Each number is 500 + 25 x the weight over its row's rms, rounded and kept within 0 to 999. Layers, rows and columns count from 0. Numbers have three digits each. The size before them is the row's rms in percent of the matrix's.

# layer 2 MLP up, 256x64, rms 0.204, rows 207-255, columns 0-63
094:502517498522506485506504496510494507510481478535488471492449498473524479492470529491507533508539462539528522477519493484473491508462520515462503527420457469504497514495496451492515480547535493
092:507485529508549475483511517524500502504524462483472516575518512544504484502489478468510469517519503500521549477531472515498458497493453465497507524535539468487508544499513476473477504517490502
094:493494525507534499481501487451489504502492523541555500501503559523546516513461509494515467507502468471519516489510493467494488531544498545508444514466501488480511523481469459504463491518513477
108:516475484473503500540499488513490561495509511501504507521499445495480522524544491490495505493507479504480494486500465551471519500484441481464577458461513527514481464478486504514492511496486510
105:461496524494480510476476496504519511542485499503551462525533551517503481527516488535502472497500485518476485485508505453535521488516447537523490480426482464498483501523516506468489506517486523
091:526502509511472519547500496478537495499471554492495517466472497515517506453525502475514499485512482502495411531453539545481512493509519481496492477504507483454513535488502498523515502525469498
088:538507496489495479544506519535471471485543493525481525480499507523489535500475519508513472568486503488505496456475475493521507462457466516475547471542481505481500530469526494505488476506472531
092:453530507558489492518476452488493518500506516533497505494532493473513480508507520480492494494519499491512528511489499498482474468502506543492568479497484442535523479454436461493510501495494483
094:489493527502474496528473508469497515479504447513503504459502477496517483487478496444500496561494524480502501500562505520530507460479447503480531531508490484462533493508524533508535545495519502
101:534495517492487538539464533517518487488479493488537521515497527490505461451500513526469511489465490454506485492495559520518493506541502491547495494514517508490491516515522523467477571492537498
084:502458512532436480511449536473489481492492537517474533491508491494498522524451502531511467507485491511467520457517477480523495538527503493498513488527514532506516476503533490540454478508492461
104:545475548550468497507529498518502499497505536512498528443508529494492484507494533491493524499489482513532518511521464491492559486491472467489472493520489482533451492460516511478494451537496483
100:504482492495452555486514515488499510503474503511529469427484490504522497490548494473514483484529497435486510511481487458542506502525516459522506476474478514479518517529529515472526467501476505
097:483538469474494523482496481512477498501532529484506496513492465505502549468518536479509534484503534494557465503487516535521482495515469517514506503475495495567485500503522480516424525487471508
109:507491478519480491512501531537478501482504447518525532474510483521491477481530502491503477499477468508493461512511498509506433465471505419455502539493476508519481519457500514498459518484501504
088:530522539468473484551522520449500529543522471536485558492482475511488502499521537510475494504555505478502486487520501493470512484518505512513553494511526469490498461452502520477508504512508487
093:514514481518485500537543529448463534478494469500468517452494482525517503500500481496475517453519480524515511492515456469490477469469494467484523477516530481501487567503493495511535466529512501
107:498498521536493516507466511488507486490500503507503471526498509491491541477514547496531477496531519476505523467512496453501513474522504535515483537503458512522519416479509483503540527495432497
110:541501494530506491516460510443498440505494495512473513525515528484501503548469522467506507477464477508462513514525462460497496497483463544516491507487476463458480484482506542505512483525483523
094:518519518551521506535550495514516476552512495480497461482483481466496498515510512511510505536475560488502558511501509502518506514491464521509469491477474506508421478492472504497533512481502484
118:454453527482451494481462531474526522486490489496522502504537464481490524533529470495500491502566486498494483536529493481475472508527506511510524478499478473493503519496484539511484444521543495
095:523456490522477485472470501529521502522466505484489480482480529453514540496485492462527515537464507535490503476471467532511458493500527534511527506477473547504490462546510475467483504474517515
083:502518523510528504464510472530479509497490478493512471451498530523467474495501560502500482521513535483468538462518501522527512471496514534506506464507519545509525542476487465512495486511456447
098:487483486514490496513494487471537536488489520502513503497483529496486454516450521517496530491506524527529495510521452479487559488516488492516475534493457532465531479433471456502478505465491513
105:537498506458503456542490518535502532518503532502545547498500470498515536507482452434538515483488504458484465491512497521456483534490487513483523474476520526511479498489479511494488472501492495
100:477492498510454528532492532481533518529480540484557465478480502489552500486497481496508523502507491493503471543474510469486536498474512532458501508493455505487464463513477516483489546512525467
112:489462485506506502484511465480514494503492508431507500512478470523500479506495502491506540489488514527527549512516522487526554513497455473525446501510495526524448519450521510484488519517513552
091:476500516505513510530496546523536499524487475496484540443485506453489511485518488505498448514497504534500472489519536473551490527504541503483459467501487524501505509522462452454474485516498489
099:487500532523459502493537468506512508496460498505521543473475469496525508479523453575483521536493445528509511496466503530500514461454511511519508516509467502479492501490491496485447502492509512
127:507514505546479489515520500516464501462520482496484516494468500494540504509476520494515532490494526501526529490549461518510520476488460449486480531524511541509468491448469464496471530485555504
105:492478520536478486484507485453519511513451522518500504464444514480485499506508503440460537517478491505507524469511525486509485482493468507547496509517513557449484450489486502483512470501514497
095:493511481516520458494489483484489449507529504483470556499507515428505475488495501538527505479475492501511493508506533495474466464456511501527495485497504484495515505450496470462464482454472539
097:531520527522502461508491508514517483508513496506468523553507498496513501446509547452513469494499519512494515519504461493441521529466490523482489473464564514512461474486502499463527484478499496
099:481464538507520504498455494500495533529490493474475536534491465486494502521519477492487495528507475481502491511537529565494492494470499469490527457483566523535490472500499531499530536494468530
099:543474517521487543487488490480498453517495496523497484525518523492529474524527512493477533519503471482503479513502522463502495485446463473478560510525517491525532482505550479478501493444465498
098:528519494507469517515509521497517508523462515464515486484466499481492478437523533508508532488475498488510505508482476558457506458462497462487518555532488504494492439471477518513485479481495510
108:525444546498468541479512526475539527489520541498494480465495507483506523483521478463513472509493479532480500477505473494505499488503513461521461530497507526492442509511473493464479548499532530
108:533508489493510512509494531525508495507465442499520483547460539511469426484481477494529540452506484457504466528485486514503497470495476480501503501534527521500493476492525495506484545522513481
102:526509480506440456520517488463531518465473495503480522485531461451502504492520505475457479510530499536528469479508502493488460507497489498517501501498512498477472479509579519491481497512539474
107:515527486511548455528524518499481471497483504492469521486503511506521479497498538473526519541524473557498504482502482444476493528484466507487518499497511480464499534482558534497479515478550480
087:487528467497537487514519512461479477552503465503499499474525493529500455482523498502446513512465498466519525520534470504514485469497487495533525503463533470475498556460528525504514490501470476
105:488508489491538524554540486542527534491495531507518498487499487477513501476512476477513440524473491521496505460514516530553504494466472490559520485462493491480478542511502517519495483470485532
101:484484453514473489503540499480523491523485509538477555528510478477518471527460519519504509461485455518447490530500508495520481453487504524479510488472456485524461514468517534505538499501494497
102:481488497481464492488445500479464525496493547526506496478489500485510505501449479489481521503480437500509483520484475526493447481471498508505540492443465539481497501479472469506487466503471469
095:479518482477502541507466534469466516532464506486484558505506496504505511517510469500527480493483483500504496516490492518492428536489490495454488472485508544543531452482474512544503533485499491
115:510516470496484527557531516488494516536508510464495512462493456519497485484539522444525481543519501537538461465524508548475507522494531494505503506509540529492491496534523522512470508492516487
096:514448490484484513513501517506447519468495508491514522491457496478544542486488523542521495491523503482511511550482513474527484454498498456469493478498499496496508534547486529455446491509524498
085:484493531528460520553506506491492523525505480520528490485528498536513520521514503531517492554545552498497542509537503487525566513464520470493511488496485481530521486534499473527471506492477496
092:479485536537475535532480517501483533486506529532491506485533546484495510477495526533488451498490479505491523461523454511506495493519518509472501513486478553496514459498438494545506482521467522
# layer 2 MLP down (transposed), 256x64, rms 0.106, rows 207-255, columns 0-63
100:505495509488501527512533485481495496482519504508460506514532520504468533516481504522484484483457517506464485558478522485516511507566501525534501480594523497504503492487488504486473541469478489
101:471518520485502509552500511502503511485496522490480513491428491496469492530535523515513518529477526501514541532472516462492512496470510455481477494528438469528468518525475513494535494516474466
098:502506495549468561512510534509520490491522470500495523461493485475467507488486508535495536498457497497481505528502481505462518461461501513527523471552512496488450496503508522468452489546512503
110:503514490493501491511508489463502476542481507503477493495500481502476500471509481504491511463528466522449560444506545475507492455505473517502484511508542511474520471460545498497545459522509530
105:506499461469478535450482494493449498532522524491499511501487501478505460530496516493472531479505521487458458457475492519523473449526537500460506520483527503516501499504495523496501566505511471
083:511521497467491482465486509495467437506527475515484480512551494472469499526452494523494496539495523529540564478512457491523512518492492502485503525476504516480507468492503502506491517450547515
086:510545499479463471479487494546455456518505512508469482500481466537518492496522454514464495546505479496493493548457529522443512499491539487513473516485513503488510485519493465518494509500535525
080:498483556493485514491519545507465474521456482478458461497525477498481553529494491545475502497490483455501512506520547487501491495512486504480474483510508515481510529515511524448458522450497504
091:483515468450507494495528476557481477544499535517521484508538517501485497540489510504506493494465467496524534483446469480501465503483548472507474467466509526540484481515469495499518492498490537
101:479518524448518531501488452497492530528537507502502503494484525507510510515499516504510490508551475485463537561478459509488496499531501491456502538545505516510516518514507474485502481424492500
092:528454475468528454490502481505508529511464445488495466478469524494498494498515491516525541540501511523510516532463481516517498485458531458566515502480502473509489499509516523528478488527514523
105:502478504492544500502475436472539537508517519494532454513498518510544468498447500484535522504510456485509525468459459533491534511487503528516511478518506487502479482508539491488510460519505514
095:473512498500528444502468520507495507529538501488489494538569471499495475488481482537502534496521495530535494499516477532466481505547491514477513552478458496524476514477502480529469534500523501
090:462480485516527529503521490491514529541472474539506512509528526532490462491469489530496464511513475500489507491486502495548512500480551472516499501491494502461436474491476525475545510553519523
106:492523517488520507496517484495497501512512546475478514534521494483494496507471483496501498491501526454506543533453488497483524538510551566554532490548516513521508476533521473463534504488490477
080:455531523487480476503475492536483542483495501485502476483467519535466485467497504469485522512466490546495534481500515437475500514508494485510523516504503507449527473522477469492531516490564490
081:484519461452503492469471465486473471482480544494501463468486486502486491495520531487538504487489541522520476497521500512481508552482522502486481508463499488527533457531522500484501570492485465
114:497511563497474505510464524488548521504501521486473494524493488506462514499475503470504568495478534499521466497522477481481505532476562499504497514531516494518513510548487513486517449485461484
119:492527486509515467467501527511445488514460511502496518538521503508530461537481522522496539504554465509525464489500500461506485483521534530453495536462526513508493506540506465526494526499475491
084:487518469465478490485472478504487507502475477540501524499493502523503520486490422471512481501497502529497505502514521505504476452505505516525508538502547480476578505487502508536534510548538498
096:459516508504512519489546502535449563535528553489505510520498457523517508501478520449474473495504505504479501477469512513514524510505476475476470505490489533472471511497501493493484554464516523
100:489526525439504519494466506481457508520532500428522525485533488510489473491504521478484489518475445458520514521498488507500515494499456478483507505503481494486512529473475514521481457536548502
089:467547499482466541491495513488530488455485471501479548482484459453520508485496492513476521470513528510440474458506505484513507493495512473455509523468500503514498526506500538485549524497520527
110:518459505468494537528510538528486486490521514543495499515555533550516495487501497457456526498527477517495526505503547495514473526478536501545472515499490535495505514485514476526535491461522516
095:503515500518509520501554454496513486513491474503497471462525508502552527460480506490476467491468514497523560492504545513518485493492491496528517467526488499530527490530479477487566546491480518
104:465532481511493519488521490497472508455462513512519505488480512514505539496527504528554522487493546492465442510466502455535466533537496482502512488524511465532487497532514463513519471479478503
120:515479461505475524516464465479513452526470500494524489488480524497464519494540548481505508498574523512510558478525488451503493512534496497533488480498498515472494486505543512516507498522502465
094:475516521502464473479512451485504496510480536496505508455474518501500519441511473518501534465512486501460546472544457517476503471513490472517532524499499521493523482474549520493511497460480527
091:487532497491546460513452523515468510494542520488514480500512514491477499493436561420518511510490515488523466498489482488519494498529502514491492478495534478529525515514526507486534492517523526
129:469529510524489473446484497499501516495536522483512522470506494477515499511486510534508520492489444524506514456550478515480468490503416513509510500469524548470519520507493533487482521510484477
108:502473530466505517488495471524479506471515513516460497537472490510520556472468471459509501495523471488481521529516547493487510491520452518503488486498465507536525493453482450450516492483493476
088:527496505450530531528492488546480553525510484499488460496497536503495495520458442468513540492536482532510529507494514509516496496494511469477509470514458513460496498529480469486546477498514484
101:463545525489490496484519463486491532495503485498546491491472504488432491490497482538516466490488487486537459536471519505538487512521492478537517521542464467535532487524492527528481499505498528
099:473518498513482506475482451489520495532532484489538470466477490466516491536530511469473515485465521495513526517510493509456564501475507459551462504483517477478500500507546527504538518500515512
102:495487465529509505488520510502470463479499484517548472454471518512531486488512480536461481495500529493480469522507512558478508530500486479452459493532541506514485503514487512483546536466537505
090:479493494521543491480462492511461512459508466521500509510565467523497525548496486498481482495514527512513507520512501450540504515487507532512472467479512493487491567535548505490475510525483493
112:487497523488486508511453460546499484502513478468499444461538474494491472521525493496548501515518493515487518531527522530476464500497484490518528506539463478490492541471432482504479508485519512
092:446499530501479526484510500468505497523517533491508520483541470473517582527528513515478496546510527526497551492516513497516478524489512530488509494480462479513491533508483490523528508491446510
088:456497496490512441481537512503484554473541525490467493475527494489523507514469514539506490488469477526506498467481490492504466528489476497450487507478459517525526525513514450501532517526526528
123:497497508508473465496534520482480468472500488505482470504559440469517504481482544502482503507529474523504503505529516508470457508505480511520508487551504523521504550482532537509452532465495516
084:490491526472436508435448505508484495533499503516529487481481487476503481451493506516499504502476522544515541513507527478458538512529488518481470513473510483500474442515507514519513519499528489
089:491487499472506469494471529532477443505489472473523484537503511514531542486520553464510536510506533489469528511474490498501471496518465480483508479464517481490518512457486526491534472448520478
101:462477479472510539497509470460505523498562529508494496493515481499473501523451518506481532515481475496521489484503507477511488445517493533532497495550558492519514529493537518487509521486449514
103:507502497507520528486480520512541469515476452481534514480476502512479496499531536491505469507514539494474503488536511478530519503484541475451446505531499437510520490479508510462518521511475550
084:517468507480493499485506485487528468491521508520559483516491485499526532546503508501503543538479516537506538472521469476471543499484509458508509514501481474502515534519526474485483489563472547
111:506515499491521521488505515480498489530516537522466462513539458476512500483474490459456473493463450448478525515522481511521512516486512507534495433513509525513511454498488527540522493513487483
090:499529508514507494524452499520502471485473520501501467488521495464479492494546463469469485482517535533492498497503484514459535555489500490487545522502495494503492490541489554527570519492528498
098:482486500489502518521506518477506513456497480486477498494514495525562515512491478542491535487485455495480467461480516502500477467515516495423517501568526489503471507484520510461493470469507528
088:479487500512451477482515500467485493500493466513517471463478500513515510499474497507513550498513491514522462514499486526484523484493494475491598462513548488515493547521508524496517457512521469